Part of a small language model's weights: 2 heads of 96.
Each number is 128 + 24 x the weight over its row's rms, rounded and kept within 0 to 255. Layers, rows and columns count from 0. Numbers have three digits each. The size before them is the row's rms in percent of the matrix's.

# k: layer 20 attention key, 192x192, rms 0.108, rows 114-149, columns 0-191
# q: layer 20 attention query, 192x192, rms 0.108, rows 115-150, columns 0-191
k114 088:141109126117126113142124149102074144123135140168070151148143103111135117136118123130136133123142149116098133131161114156129131138153129134172113075093156158086122155151095159114123156136092123099141112132136132110173128080066147140112099144138073087135136158107115110123114123123113110125081155172144111159100193128111167147150107126121119129097115144136137087143095154092130132123102118116092089136182125122116127128116094089150108144119115116124105134150117131116154196090149111090111158160112165148145109134131108123156141130150167107067130140123156131120117117121122087128
q115 084:120102137097139163129120122117133185152082130127119168154132082126092134091118176129128151102055111127129059101109127157175144117136080110139139101113165122119126125144117092116149080094103143119144077144162106125139129134121124115141131106091111141116101109142137132097128139125120115099117137155157151161182134154134133136121125140157112149132129124114107169144107127118124185106115139133137161135128119170120074128097155141112143108143122099147115164131160110078121175123139077140103159131138172134142104092111133108142116088125116153122144113095123102134158162144118106158
k115 080:113120106128135092138159111107150103117122149161128115160100121129151105071146114088150138117089142151102125163124110115129142177119105166137110136113151127133111136170109117125121160116143117108102133155169130120093123127046115097141152155120143100142114103123132148157154101133149170098179143144137137170139150129084132150096116115142112134115128127082155156129134104119159138062115136138109122139125084153164113150123118083129112138137132187134120184158162123113131145118130150109181163119133126153153095103109119109134104084114150100145151171148126140132161163103130122169
q116 088:130122153122113125116115163159112132154125151108110113105161084119126140165122161117152144112090115167132110113158106138151134131145125138121126098166167124146138139114118132109156155118085149112147128102124172137138160150136118163096118077121126165136109134134134148143116095129153148106104141095143161151100144096110137104093138095137195115087114130180137042088116100137138157130165166120123117125164128135113147141119114112167146144102104120123111097157125086104132102097136182146110154141160135184112104148103122113137110120120112142177138129167115138154095073098134116128
k116 085:135157130126114106111198114131147095110124148121112126106137107101091162130119080124118136140134144141169083089158137098117130115143150152127153154125140155186093143108146142125158145146074139131098123123153155091097107085134123127133111111098122161154102133136145118135192103143112179145121095134141105126103151105168098109094138114147174176103139087105137111082133144119124149152124170163075109113105140142084105089080113136144149153165125095129148132130130110132106138124119162108130122121159140123133133130092098149125113115123089127124137124100109149082148139096133153101
q117 077:097141142125111157113135128141100116151147114108088075124108158124128109128110158157123125152109133055165143167174130102140113089122125148088105088111159122107141124127153155130153159148140129148150111157149123153124149110115152142113119141125079097108151124150120105151112121114076112117142122127105101133090149060160192130117154167134115180098141139076166111135131107126133104144090122136137123126106107172122129150170109134141106141135134137096113124129144109125129145099167140105150122122063139157100142169128084170101138153151131152126131161165116162133119144102139136132
k117 080:161089137146129140063158158109139139150158130056111166088089107160123162131120157117153160092160104078140108110121133107162149074104135129139123125145129146113114167103155128120115130108105186108176117097111155139112153133140132162148113125106128124097116119087129117128118150140081105091104132107107092149121137078144119113143132144168106146159101144133104115138159112095126132153118126155134158118079127121134085140153146101139098131076130138124104131119148158144124143102160122106131122145099116168131128143102107147129100137166144117077155111119097135123144108086157112122
q118 090:112114129132117127109119081105103120147100126093169114112124119145099158142124099133161139159104145102129117161146162147137118094113166170117110082130166153114098153153145158133101124128133122107112116170136145149133164169111156097147117118095090133131128116151120086126144118138124130145150123119118128100146147098088098125139103180110115173137112129121105169135129178156123140141137138101117105124141113090064127150126100148151124118060117159178140124146092117149141113138125143132154135141157137196112151161160158132102136117142145121100129127144148121134068113151080193122
k118 086:096108125105110120109107158117136135149103148113114123099130150178099100133151157117121152090141117105149155121123107134147133088095146138082126106158101162149105140132163160159136081097109122151116135108074088129142150141135150142138103097141090134173119096151143151138123120105113110134114160139124114094100100118131152133150149154104091146116122130096135165159194126205141167117151139121120121105147084146109125091125139145130102128110143170170132134140080122123122123127137127106171105129132133169131114181140141140119084128125111161107156137087145119132091109125065159137
q119 081:109179103163119126113106170131105099123103142126134094074106141110143104149132085126144145153127156104103116140137145123101045088137151113111135134116133147126078159201137106086138119123141146132144112074127141162112101141147159125127115147076143130151116133136114116126145153113155144113135141149154150116107140130095137127125114128161159106098112127097128113132091125059145126106138097108101127083138155157107096124148138136122106130155161106119098144122139145154151140150114152078146157117129198104123153083122107125132098136106137109106102095157140142149134147120121106086
k119 084:131144134163157134107086178097171133152128131086124132107129126174100138143136124168179163160117112153113105123139113096105095118125176090112140133089147141156135156136159177118104125136099127149166110089133122145120130150103113118123130170126105099121103094154152110108112106113164117126121127133116161117116140115136121146145124151116128177112094143162147116140115077121151134087154133069135151114071152157103124126148141114196116168172124119117094127099126157150133105151115127104142158123124137116093142134121047093105126122108145117154134144158151122147100108111124141113
q120 081:165162127109128106153150125161115154117138149171120126133104150119142086142131136110141154123117166114150114095120132125155149177140137151102157134112161126180118180101160111142120220116146167160121120114132122114113152144130152140139136126106113115062072133131127119168134114116077114124156118116106155136128106130144104154163124132139172144105106154106121152090128124156136118091157095134109120161117119100130085129086143119109127142147156108093151115156053134113158084140144168134112102140120131127107149130101096107135139143127104130155108134097153142165119138146085105143
k120 081:108148130143105136155139130115092171077178157128107157138108108110135097138127163122141143115100116152167116117114099149124106103159131152158141071082110135091124152104108150100149166075102106182140124152135140098141165117148146175139116153133128143115053173087136107120115138143135115114176130122127148121144109123099120120130154114135150158140138124126137076080074102117123117131174117134097084141123134113151133137086163113107139106104149090156115134137115155124128110173127143184149133124131135119148132136101106152122111142150095144131133156087131166135100145145143122142
q121 084:116071130162127167169121163122157148127110155118125137119117111111093153153136098118133095156112077147099092114121159135135175125125091097150097139115132136133149147109117121116139091126089157106105136156138131147168121141150149127129157131124095147152151107109163135144171119097129075123122125137133096159085147128123146123088096155082116143106130139123128134124122149205099122145101133175093109118079120148163067159109073108118137129128120131141101192137128160124097127127124095130129129121151141129142146152098125094166152126149124119137139138087112169147125142160129102102
k121 089:129150126149136102132142123124146135123121156126093131160176114097107130154133127118093137149132132160099119119104145109143210128100081119126138127138153121148115131157163099152128135109098111104112135099118123147122142121101151151121149119062116116096120122110173134131143143103104106142110133125142120158099132124081119150096086130163116121131126172141137150103114143188139159177135128125113046134157117109142132147139091101129126122127110174132083154134101116156138166149135079072105129146106154138155120115131147137154172133158127102180134121119095139114097130165168084119
q122 087:122114139147095159118048134121099111143173089144177114116099120121103110124126101106137175135092163140135074144113133126189136152127156133145167113131117120114137105124129125143087137150128105116109147093092102152125131125117106157136153128121127128122131155158108116163085113152158115150124150139113089109145148161075116124135114100113153153146144121102160139139139118175117154131140117113127116137116169126124165124107104179122146142136116140116157155129153171141118091098141120131156171169124119148092114118145152112161164124141178074109129136168152130152169090092160129140
k122 094:083150117133092121130082116146116123132131108096113140100131107171115151134111121138128132166129151183131076093144138158119126146111131120098144158135158115115144102176172134122131108173114134117102167103099147120151118116142162120113128103109092134130127106144103121112123147159108142108126158121116141129141116154103169118141084140156158124161124116098170104087147144158106157169137120079164118156120126151148141146070141155093139131150114130162175077096158114183118104134141137104126113169106104138157114146149151123146151143123154178135135168180141112120153154152112159152
q123 087:157137146144158124131115112137161115123146200136095115138085138138144131100125100090134089138118158099120123079147091133087135143115135116138093164079106092137149121107126128090149163129094148078132146145118104148178082118132144158130102116130152137123102147122126123122088101162130171105144119120090107122130144101072114162160168150193134116127102140105145145087153160090158142136135106127108133145095152097106124103126158116143133134086152120173131137164128131120137139142114123162117197103151117095144140132124148134149137159095118122133113157139113166130120138134088126132
k123 089:114133133139137124128141095150136106146172144113100107159107100129155126126131139158095133174144129130130123159164136161124151149187127096117079136125077109125137151103141107125091142095142133136132137161140117129143072126105210174117098136151147123140123149108147121100124145160154159122145055154095083112134103153111121149091142117097148109149120116146145114090128133095144161122147093119136169140094140163072162125091150092106121124096131119140123146144110167121124135127101118136123157176137131127111157134146132111145154152096105136159114145123066132162152143119107127146
q124 081:128104137114174133144126107112098091107125091131120103139099140113124173135129109148106109114130138146139175157125149136102118181120131093109122147142173142140161132152119108112134092121103159166152135121084132118061076112150109139122131095172107123154090105137135093093125165162093104111095115086149145143148099128125124124109163109120136099125126118106138108146106126149134111122087140181100111141121146156122103094139131113142139124143165125144139146169123138073080151133104138176088117109115152142114145133139104090125126129122142096128165150154112124135138145127053185103
k124 080:145138137132170125164130104123094076126113131114120143094132179080108113109100144102119145103120072110111166131120100132114127142101141143136137134144142115154133124135084150118161122137077133124143110130111129130088103133139093094103137107117119144119109071094127115103105167145116142134152083147167118129146114144091134109113174137141128108150171171111142127137105160114130125140104159085119140145085130109159151083109150139129073125156146151077083123133112111073107129127124147176155147151184145146123149124110163133107194145122149117150113134129085120166132140127135145126
q125 088:125124089134133104132111139131101141150175130117151160113130135109156121111140160148130132114091132144110106122151144162154103121094157084117114118077115158125139104095151125091152106181137130083087157149142117102130095091180115131084109142110123157140165112150144091126134132111131122110110104107087134117109116095114112183070121115105144167151125085130156144094172150119090135103131138120139099155110163118147134182108093135116143128117122142143116113111147144101125116133129116116074097132172134144203110154142121108143156137145119146134130124119133086145152160101100146084
k125 092:123161119149114132102112137100125096169143106120132156116137172121125100107127118104128111152107167135138098185164147165126130111165114099133105078117107169144121089100123120155167117156095169116108138140138114130135158132056160122132119120098134134111164129102086170134131108090149113139123113119129148061105154123120112124101080124137121134165154064105147144097125170123160144160127097147096125150099148150114128147129098155102132092114122151146106136107107100115167139173103102130113100137160125132154113120100169077138124133141125121097129114141114116147148136154101164103
q126 088:130100104171169089137131133124138130160148181123132107094136114090141090142174097074154135129117158110115138144105163151102105124158137121133127127099180118115109136112131117112149156127153128128156168141181127133129079152143129115161097124141133132121167133121147120135110071131129086099160129149123127130138165133117142145124092140132142166122127150163089146155138093123182146100126142199130099122075146137151104142082093145153103128142120138142112097146099177126132134156095141123125131128133116168128129116112098108133111133150115069092131109126164139094111111166099127097
k126 094:121160123117187094093150120055150177129138140143126128136149141125149104130154156127122134102143093127137132136098138169069114130157169117162150108129120133131135142142162164149102140096109132087129182121117154123108176132097147107176127145144100100131133125125137108110151140101168124129119128140113109086113148164117126118090089092149170148136163135160149126101123126151162131123141141139148099124115141142084116089108135121158136137088161129127144095097103134165161113177146113140083159117113062160086121112124096133121157117113106120148148166127129119135122127113110110098
q127 091:087120116132142104100165144120125108177113107123105103123111090165124118136132103125162109118111113120132112109103133133127110115139103116118117128097115113164166142127163090111117163101121131172115113142152111112143124108120122173137210130119089149176104119096125099136095150106104130117099117129174137140109133118118118122139116102140139118090148140134111137115130116143111134114084133137100107137182110172161098138048100122139136136127147118130121124139147150155104190118125148145157134112198168123124079122091131088159132108171123099140151181107137152119123136169136140093
k127 094:112150149122099125122138117129134096106112134119109100135152146133091150132140157114120153120114170076133086132101143138111144156147131154160153091117114138138136109140117106132085149137116115145121136146148123121149163122106115139125155111132120128148063153118166095097119169171145106102137110155165103131153189141117117148142089111129129157091141146160135132106138124135113128128133129132103080114193153141140122104124147068111077110150153118123102128113170127183137156165090126166125140168159128128112106139129156163088167100145113104139164184111089141126155125150154094095
q128 083:119109112168118154106113132127123069112123145103140174087127132117113142119130074093170120134146111126116131124126149104096095118097102128133118127141140132079133118101153121090078127117121112131132125139117135104151143096096125133144118131117197147098131131135137122154094099143133132131144171130113131161144097113070092159149170135151118104108145155135104153081138104162125112113100125153134138109145137123116171153215135093152095119123156128104134104118142144127124156116166120107127123085112121125091130147077105135134109187126127098115168093122137153171125106111148118076
k128 088:144115173117147147129136126139129116125072150056138147097143095121099139114144151181133120147152091114120151105128130187154112113108102087106138130158119097100173148132148129127069076104097120146145121133143151102124060097155134136140135144095193105086117131138128081122116155134111119120085140112145141135125117152117102132118121128111115154129121117130119098122130144167159063140127148129131134102178152173136142134117107134132145135186132111129153142113129171108138129133143120098128128106098112098099157153141062118124157135130131170091136135127102142126129139108117136140
q129 087:129106125127154100130120140120155150108135138163156143070163153130097124132126149151137106138131129101108127179126127171135149131107132125118106114168194147132138137087058147146152107100160132118130094176181082108098120110099129105111168122140134100162111101171117158127115085138138139117130123099132102146121112131145155110116158097129130156141130140105101151132105156114137168145092125120136124096176118179082078116124160153177142135163120154095165098118130154100185107115156128122088135126142134125134135115130106106129143124121142099148132172155123096144142103111132151131
k129 092:126109104162166090135099193142161140142116128161140160114135137157122088082086128130147113127145137120145154158105162109101111132143138168126087087124162103129126115117118152133137153106162154121100118159122115114105137140141116136085152122146108105135137133163110131141145129152151140105163156159163110165112120157106127134164135123145132129173091164140105133115117147160136169154062143142136127065139127130138102121149131112112108123142135152168145106135134150052149094122143179093153101134195167133152121135135138125162140168126152137101128149122157087131149116124111119107
q130 087:079118121118125127106155126115141138126107169114117120134141123146123161108104111121131092178123116121119148146089103123096164178150137054121124193112125149116108146135142134135167097131147151111088174131171136133132096116093134141131154104149167114103135111126129103133123129180153136156170141140134152150139086135121161070124142171133153120141150111142145164128152154164164147138071152137136169136149143097104131159100168144128093132112148122094140108128153120129111172144112127159147178127144137142142139129109077114119181145127127128143115145137159150159113100157088131120
k130 087:107107141120141150145157116150096123160139126119126085142164099106129123128135147120141159117143080102074122166123134125123137140136139126154129146157108128106120148092090129140115083146146085140087153111142094157133094127083091125120164108144182103096091109130096114129148126118156147107183163121139137158134103130122099085101139115117157098110133143201157134141166132117129140120128150120126081101116173121141160162128157127143119098119148135116126166109104132076131157109120148134147129143154094128091118146107124122140162140128156138142136165114113152201095108109098144080
q131 087:137116149141125111150159093090109162105130100101129181179081141107111123121115122115128109157068163168104129122145116141103117131136147169125172176104122127149168129068156146108142162109124139175105113113113135120102119177125130144112106117147109106119097145142147119155128141142100112095161097121134127147175149142146116122113127145108149152111136119159171151112146127150123139109144116142107151102117135126136081115115155150110118105119123127156126092163167136155177176141105084070145093141120090154160125151173106109112088135169128129127110109147157124139104111151146145141
k131 093:159131109142110169138128088112091117091127144128156114129140119114141119118106156131142130099083114122147107091136124169118173124158152084135145133145127122160167164133098150116136175079118154163141119091149162110133172174083148134122154071101170141150115125113117150154153120114145138099147143137138169114156112132142125119120155122115181147087140116144147114106139166107115138092158170134162086170160122113132135129122162145173108132123116165134140069121096116142135125140116117131125143147098100117139096115144172113144092171149101092125125145099154144129078113103139129126
q132 085:125074125117113112140113167142146141115152132140125114105103123167129119137147077106107140059112136118106139119103106092154115106163132097141075106112149111108087150113110101122140178172092121135146159124110133156142059136161127089150163132121119115159121112156134166200117130161082130121134139142093123126128148129134146132095083151133098115132139123129126119123128112166129115120095093166115134144088123155144112120126117117114128178126163147151122111145111181130138090117132126083128129114127116182131139131147070129126133163141124090132146099151172148102133151128112167139
k132 081:135114121127119132122104160099116167088117095130108128137150115123130157151145152142153168052136125165125160109130120132116160119142097118093141109140126090088150128152132125132120161119098126101144156114101162155127092113119126059107120122140047120140088135109085137150137145157135131116135122130105113089131115114134101124119109100142116147136130146112143138116080124123124125161083113147079097128101145144086123090135160122125121127100119115140156114115083136138156090146131079137090110122119075168103174116191152104090158148147123148150140149154152136143156141118152146114
q133 077:143147150100139138139150112130113128125129123133173125109147106108123124163149138086123138094125165161115135088133111144152143085095116142142174097158114117109112131130143121116125122083122180160110154121113161155145143138139121092120107091126157119109082134109104119110096131129125102119122129159121095117074120116160117142148144106138187128119130063121159126115097148091098115149152151137116122150195128125150135147155125086140153150123123114101126102140151112176080106082131136133137144104086135123113189091148121141112142183117109147093145157175141142144120135092127070121
k133 081:153093173119127135182117138125130142122118112106148149132110134144121184141169100133129137126158136169131118114123137129091140113136138158130133136118134164144132135110126156131136125123086127125149145139159161155117116098137084155074091168144151175097172129142107151124151098145126097120129073164127124101109138131141173119119136123109167152067115099137110109147134105140106112139148139120151169148142125136132141160104113109156155162135142158161133088138108119162124110170118134115195127149117145140120171086126085131165181155114072161101091153117107157115126146136152098121
q134 080:132132132137123090132167117116104140127115106143149084104119123127122162137070154151122142111125142139146147101106129094080115089110069137136124162112115118153143098139095120163077118149198088129148117119113126102124135126054126136078107127089130079087146160138177125100108139103120118141153108127163087141127112138135155117066156108165188162145133131108161152117109135137118117095131131137108104103147134158115100135126108140154125149127106144136114119143156135181111112156103126127143117133166160116124110091140168083134127104096122129120108139133104123119142115138173126106
k134 085:119126112145134129103127113081099145161091154144116137137108127139095117132123131183122103101144140141146130110153150115065137131147152136159104113114152135152137122117093140121122148102139121141166103074159122131125131108136109094139134103154128100093141136143209143134131119118152066126135148119157106145148157129158189125101123165140151117155105101107125099159108089123132110127131144126117165109154166155142174127139168103112138108145120144107122125108130112157135148166121119132121126161131184139206110116119129146100145106142154109144151181112080118130101063148112119116
q135 083:142095131132113117102137166102128120138109136100148130108110110124127087129135190128142127145141099114101129157155113105129147168064149156107111146138124123155158119103142105145155098169112107108097122143128117157141148098082104149168117161120160147161112117090155154135130127102119117151136099116114137127154151169097174089162110129164120121102100120115121156157132125103113091122150087148139099123193133137136149134145107126156126103100084102073152090114109092116122146133136110128141143149158140095115120101150141138106160139148093142120082130067076120155098099145118110150
k135 086:097117176116130119137133128119157151159117115137104129122140086160144110137101127117112133146157124110112181124121131050117107142156125114158141166149093147102123140124097110127091094171128145084102152100142135143096150126125153162179132108120099115144127139187137153108114128108153112102101128130117165157144154140135113115147152130170171097175118158145135136150118104137114112121120124185121076080171106136127104106112107140156151168122132138159119110156128116139112135112092122108164127140121150081157066147157126078142129131125161132112083095110132115131113158128101149131
q136 078:098154117095135089129136108165151142075123109098112138124129133129101129114139147080139129103100167113103146089176109110133171146152138093091138102066163108158123089128122128103081120115126194137164124127128153168145137147140097153096143129132151102147128130096093160118129116133137132160109135145118140110099149127148131154135110126098156136120087127162121153072113089160151139123102092138153113169084169131141144115154112147140109133114125145119124099099149170160116103117097103109136137154098105161057117115130119156120138134121097142148115137154084139136116140156137101105
k136 082:117132121106127140144192138166089127062143167112124127101125104155125132147118078113138103104128135106066141099085135161080166099159100082144117095088164135123114113100121124153134133142131146136158121105168167139134147167160126124136105108162131115161112132135127140146147106108116132165176138143151113110127105120131146140120122096096145111105148155126139111105116114119154150125156119134151134154122165119117119126117124135098129124087122104171144101106161150147138062119147119118121160097115103168066114140119100121096125109175138112138140139138149192103148098105137123143
q137 084:157122112136146146156115122133134132143102111140154118162135185105131130117131140149121111198137157140150144132162155128183125136164115161153158134094140150139193110142119171148159097087114112107120104119103120068131160118086115138059125132131140130143141116164171115133131140139171127127135115137160116154185106135110130129154131100111111137139124087123129082164162114095160137121153086121151118130178076158134161082123173121144144157155126138118128122121107120138127140121111145135104100156124127130124117105117184146147148113144121135075145120160118119138153080106136119126
k137 084:115085084134163124137105141141144134143148135119183121130131148119139086123105122155114082164118122117140111145117132123148110142145142122162115117112108141126115153140151138079134131122117123092137127177119149086113116132105130086077123125105155154145116117141123206114113127109122150111088158101167125162149156133151154135106115128137140139131146153112138101139157109141131115137126101154151081129122108120132094124154143158130081161186111170116188129084158118113129128118124181156148136142143130135167141150117106160174109139118171106094154069166140078096121126127097120100
q138 090:123113140162121170103144137130123142140154168122141112159134128121129167154145116148128128140150107129140162147117121136126164153124119127080121145145141160124121172133131134181123134148108121124147104118158125087099109085137111084119146114127150118102112104185154126115143113132086100138101132127134138151109118101164087147145172167126172130115106125089120122116152143145152111143101151127129127074076118151163127134157143138082115116181118144141109141153124159125112149119159197109113141110139132134141128159198074147134109177087176105166101149094087125108109116113114122140
k138 092:170118171172117147163135145146142148128146172130143128135125144091131130150120123142164111117159124155144120161124156142118133136106107126103128161135118132112129100143123155130131110114112111130147165125130068105149116141134125113088136117074133149137123120149140121127160113170091123128130120115137130121139132086119099126192146116131161118147085075104112142147107171084158068167130140149113173106092138128177158107162158160109105121128114128130082137127127170096144170140148126133129140079099163138121102113151119142143089212152158153147116119118128108111138112113104102162
q139 083:148121104125123158150108166115122097121130139135146128062118099090131105143108163128145116113101146107144136135107154124119118083097141090125129112159166106122154133131136119138148140103162145120132147124130161132120102152122167106109144162138155115145167120124136095130130171127098157134101146162124156101093112133091202196155128107131175153139127107153153140121087137138122157104101111140113120127108155122129106125135125146145145117154155109129130116131067114122154096097152134081126128121146151118084119157120058093125116144117064151187146120145105088136137146118124097161
k139 085:146142124155112165125123132117127113116141139115107150084130099159157080122124130103170156128133109147137165114130140134107123065089156156144182090135161104135169171105143157143136159131077144175187147156121173110124139125120100134158112167155162126144155146130107114084119133083136144159116107126112126121139125134150133156150133112128124167085100133169148135112121104114086158144119163128117115137116157123148143158155152128102169120136144137123129131157107131137144111115147098094139164129124200146152130111139130068122147128139102157146137153146098130165151181102131141111
q140 075:134125145139123107089178142104137129105135136096171129144149146094143091124110085107130086169129094109106105145118168098196129141092115112131114121134110091165120116082124158156159116096128104160123131132110151106150127112126120080169134079137138156123162162093098068136105102142173121140134153097122121132159156132131112098137117119174146147157130080158128135129126121096122123113163094131149151103139125128125129102151090131129115126124107080130119067132095110190132127124120134150156143109157133174081101140162130118161123133173123129128144133142150131116095126142115142125
k140 085:114115202108100108123155125101134176105100139093122091128188129128144128119153111106124130136112126133159119124118168151110164098124122111142113147144103121147116108113116131166112104083137120152141113165098101118124141159102132129135069059102128127124133132164086102135149105141140139140107081122147100098139141127143118128136115127125128140102150155141137179101107112163108136068135142141189151091181103100111107130108100123132146119178128104113172136087108073150118099118113124135097129135158134113105119090149146106153125136157104159089111108143155135137129105144094128125
q141 090:113216109139120137129174155145136157131145090150156133126134127105130148120117154151141093174086143143136111163207156125103136133152083176136117115095171124136162069169116152140143146098108119081127085149117138095110134139197125125126134118160116152120109169134110148090150129114129106137134139091158078147143115142122159103119099126124153111131131162128139108118128125126115124135072116080131125148139136138138131124147136105120103106113109201149103115132138122094161116136128107126097139131163142118129120126153132128156106143127116141132120112133123143109132071090134113149
k141 092:116131099130132146168118128114098119156130121139157129091119116112109159102112100142158086129140139087141128149090178195116101113162118112133125131082131149149156063135133148117154151111092146103120135167163122114152104129163119153135135114112164152154118098114137135156131122115118116131078101131134128147108104113121148166146129188134126136141115185102131099125158102157124133172119150143099128151126119091115107139113102112119131100133095190130157169106164125106092103126132129150061091121171114103135101104166082141139102151128130095157173134114119126119147120130116123139
q142 082:141134141137131161136116151118150128135117089097087166153144136146130144173107147149121146155161123132163128165123125130179092131117101151145103103141159139156110112143157113086117100102126102117157087125114105086093158118112086157119116154158133161132116127168129162098113143110092165126147111092139160104126106127118099124070111152125118114175171125139175151118117134139102144158131099091092113134120140119170147120063156160113125139115136139135121132086145103103129148154155094118115167122111128144139115123137141139139187136128120132178137059102119095125148143110127165111
k142 079:123117144157123177119140122137140121145091120144119141105108149116097127136145126134110141130084109113181131180123121082196120160122144125154152122161144091133132139135127098132128126114134175145130115123150117087123120122067094138123131133134128095179114091145156161146102107101116137114149157133120142142165106134125157135086063124116085092111143118111142121161135116137147136150095135116102139111133093149142127126113122179104099125127123081117160073097142113111092159093134140126111105075089135115130131103157138115112131103174155093141172116109115150124160183127111154162
q143 076:140104096130107128153152103134131155137135131122148147145141106150145110167138114079133118123112121134134171107128134118107171134158142126110121112130111114117168116100130112126099148121128127133151122114115147148095127155140163170096141098127156142120141156119140071118091118140111093115139133159148079087100094164049125133158137140116150115109147146134091121118163104138149165166119166125077127162113138106094173119153158146069096136100154190118149126116103137082176133159148133117144115102091140134100172156117164119173089163140132138136112147157141126106143142130122152130
k143 081:132123127112125124127182082146110142137147134134126140159142118151133139153118110106081093134113137155091143089121138196117158119157103157110145146099128091137113124116095121086120137098123114162119156127094140133118078130129161177138151112111149151159102111108112047104111118116121125109117111138143124086121136140094135091148101141115106151125168150154136072105129120133139102158166110096120170142123127139120133133089145149104129102131100138102140143161138163109138137109087152158104130097106145119086134129136164137125107148182123163174132145126125101083100176136101166128
q144 081:150151136115146124132141125107125131139152115141098153117175121121143122113127129158126127166124033152080148121121117152075143127154123135133132097162075088147137157105139167099163108116133133136141071124102092089143152119158115086128163160103153108141131134109134136108169161127178169149173116100134104133169122157102138128149112106107142138168156120135134099136125163120161145156159116088110146131122114124134120092103115149133130163089111112140116095139092140148171096182134090139144145147118141107133134106112151166164115099099147137130124162129154127121120097111127138103
k144 081:132101099124107084113137095095152116119112150169132139135146113119115134109128099120081103175134125155193137120100139126107142130128114150144110168113102078186106126149175141125145139151157162151150100145079107123151108129143131148114133131129138111147095092160102152127143085131173115131097135092104149146153115104110144143138108138101130142105156147160108117134132100149095141123167123141152142113104117097125128170137103117148133151163095099156159107143105127076143113141144121131133117121148147049109157129149165133125156086094129179157140154110125106144108080166124130127
q145 083:121120118126165169157104167090158103158128123135112130073129138173128136111141106114159114126173138120133151155129127098121114179146105125122124115135121110121115134152124140122114149153123088177119147120113120132130137157161115145130129161138094129146159137101072134088117122087126109137134146167095112137107141163109178101117145130102131162116119133148110116151113131113105147145109117123159099144098133143143131119089117145121118107182102093182113169134119154157107182135159124063138155112124120101132126127110169048143140145088138119095156142118098138099122182146152120090
k145 078:128141114110164137113129153124144114147109152123081108112181121108167146133146159095129155133107120101111140138103121106131093155149091140145141085118140129116159147178158093141109098140172129130150141117140117145170135141165152138149126140144083160152140116126149085122063087130107147146100102181134133113098117139108131139142098122139117177155113141115098156151117196125105142158124140091180138129098115095146187111114143123150121145127096095091074095103127131166149120142138130131091142147098131124099138136131126110125169103144107102169144118158112122114147103140130089139
q146 080:146139106154105117133094101164141098134091098148117111143081129118134111148157131150156118166140187145075097156113152137146119104136114151118089146114118128127134155135135126146132153102129076130122147137135161147150079143113144127115148183106122135176124103116123132129142118112109192129152102150111105155129139170148137127127102159132131127120120122133132149142160130080145107108135132142120114119114177136193129111137106111123101145099153123191117166116141143134146165140177174116112096091172104126119108112133130107068135171114123082129119110138111084124125087169143108143
k146 083:147133106141133132134071143132125112132151111173110067090114108139125111100130166176148143140166148137123120120109112136114167146142145079147161105117112138131129191139132118132126135112089104127141163111130153136157131118121125140119095127121130097147128157122122122159093154129133151105126135160091145155158131153139115167137139108139113115122069105144163169143127119155136140115111170166123115100131105122136126072160170112122077157112117131102116093124140116176151166175135104147111104110106115122136125139105094124108146117081071095149134082147133061102109131131090135139
q147 081:182166138147119106129128119143132118150097139148133138119087117108120141138146103132131161096138170085171103106137129089105177159126139104110103123106142133149125120139119113132113167105106139120146165149146087120117167178155163129140132107112095139160112116124133091158112077143143119105139154168137157157152172162134174112138129140110108132109160113096136169122155138142140149128079082110132104168169137182170098092131117109092141112115101122072127151130141157128104133102135126150136123150125154135100151136149125115113136171108154155117167137101079126092104157137094127121
k147 081:137140130132120103165131125170125111140146115142096128110130105147130159145163165092147170135149129102090125166157132126146175140156153155142108108080172131108053127114102139115091132118125109119131147154157110128130152149165121137158102126132121119165096123126128137114134128158133116111136123121105135139149150154132097134119157133128103159137150100102101165151075142129114151168088108129104095153174096107118109170146186096137111071082101157123128125145124143171128088119153131134160183147126126159141118157149098127137109123117150126140148126105065127094143119176127136153
q148 083:136139151124124105127185154100133130094144157145140142098144105149132124090148113135153122100084138115173116122132100131150150120124157179161100109151097113086143167114161126162148125108160134142125136097175101118154116127137110165118139133116124108126141132156150071133137116117098141148101149127156099161064137109175177127135107142124111140154110102105121152135140133116157154180148145136138115142147112087116111147171123154120098120151119127078127125152137158118102117096108134103110173135145100125112119133110110141151134146179105139146096160131144124191149120080063126101
k148 084:119126109123132147159110145094148140096160128119122174095143131139097142135111186143171128129119168168132118138144138129126158120165093129145102089156124090096128107073140140148135100092100142138119123133123124156162155137096094183115115168132124126107161112122148105134205107130154103096131135133159103129098167096161164126128155123150101149193130141175132092120163141115135128174137120130147119118129122111125123133139100139096107165131174112177135140141117131124115143126122119159143164126102104135141098132125129135098095162145168172119094170128114107146158101131088126114
q149 086:049136127129145124133149148125165139155111160078122140202064142131094090121146132089089154109127167114132095149094153119076113108146123134126118124143104117124118155103145118130139108140153135119115156164095152150165185140164160161169122131149119117127102111104117144109148123131144155153118140141142108073104131093135149112108111144166129111150111110101087151086111143135135154132144138081079138179130105132121128079128099089114129130097140113123099106120127149128140114124098116097103134130125122132107122137139114110096127101140159104130122112109106138138099161143149075109
k149 085:145124138197120134124144142152105143118113149113123130153106113154153153160137119122139172117152149093118092117093122121142113142142111087124120177135114135107103172103113132140120108157142152152158122139112140125146176118136110160136092150112124129130089145137090149143146122133117172154090186168156151090086162079112133106107122119153127120113158162120142124106138137150126144079095152114117144140171105097113172125147125104097143114089128129110105124122146140121127142101085070145133177135112124146098133120164157089155090120089144115128112173069130161156103142152149126133
q150 091:122103142186091156138094099098117140111098092087139126103111125131101155117101137172110120142136102158131104099118164111121141153152112103113142136134077106168164089116128147135141117120128133121129164158116067110146185125129124149112137077075130103112115175141132152114124155081126142116122116118122095110122131139154098120168100156155118101107143150116135107163111169120092115143145136080112113110110112138112116113146139121097177131146116130123089101158112116169111144138083148173119158157115128081137133122128130133116089150142123167072108145087095130139147123148123152124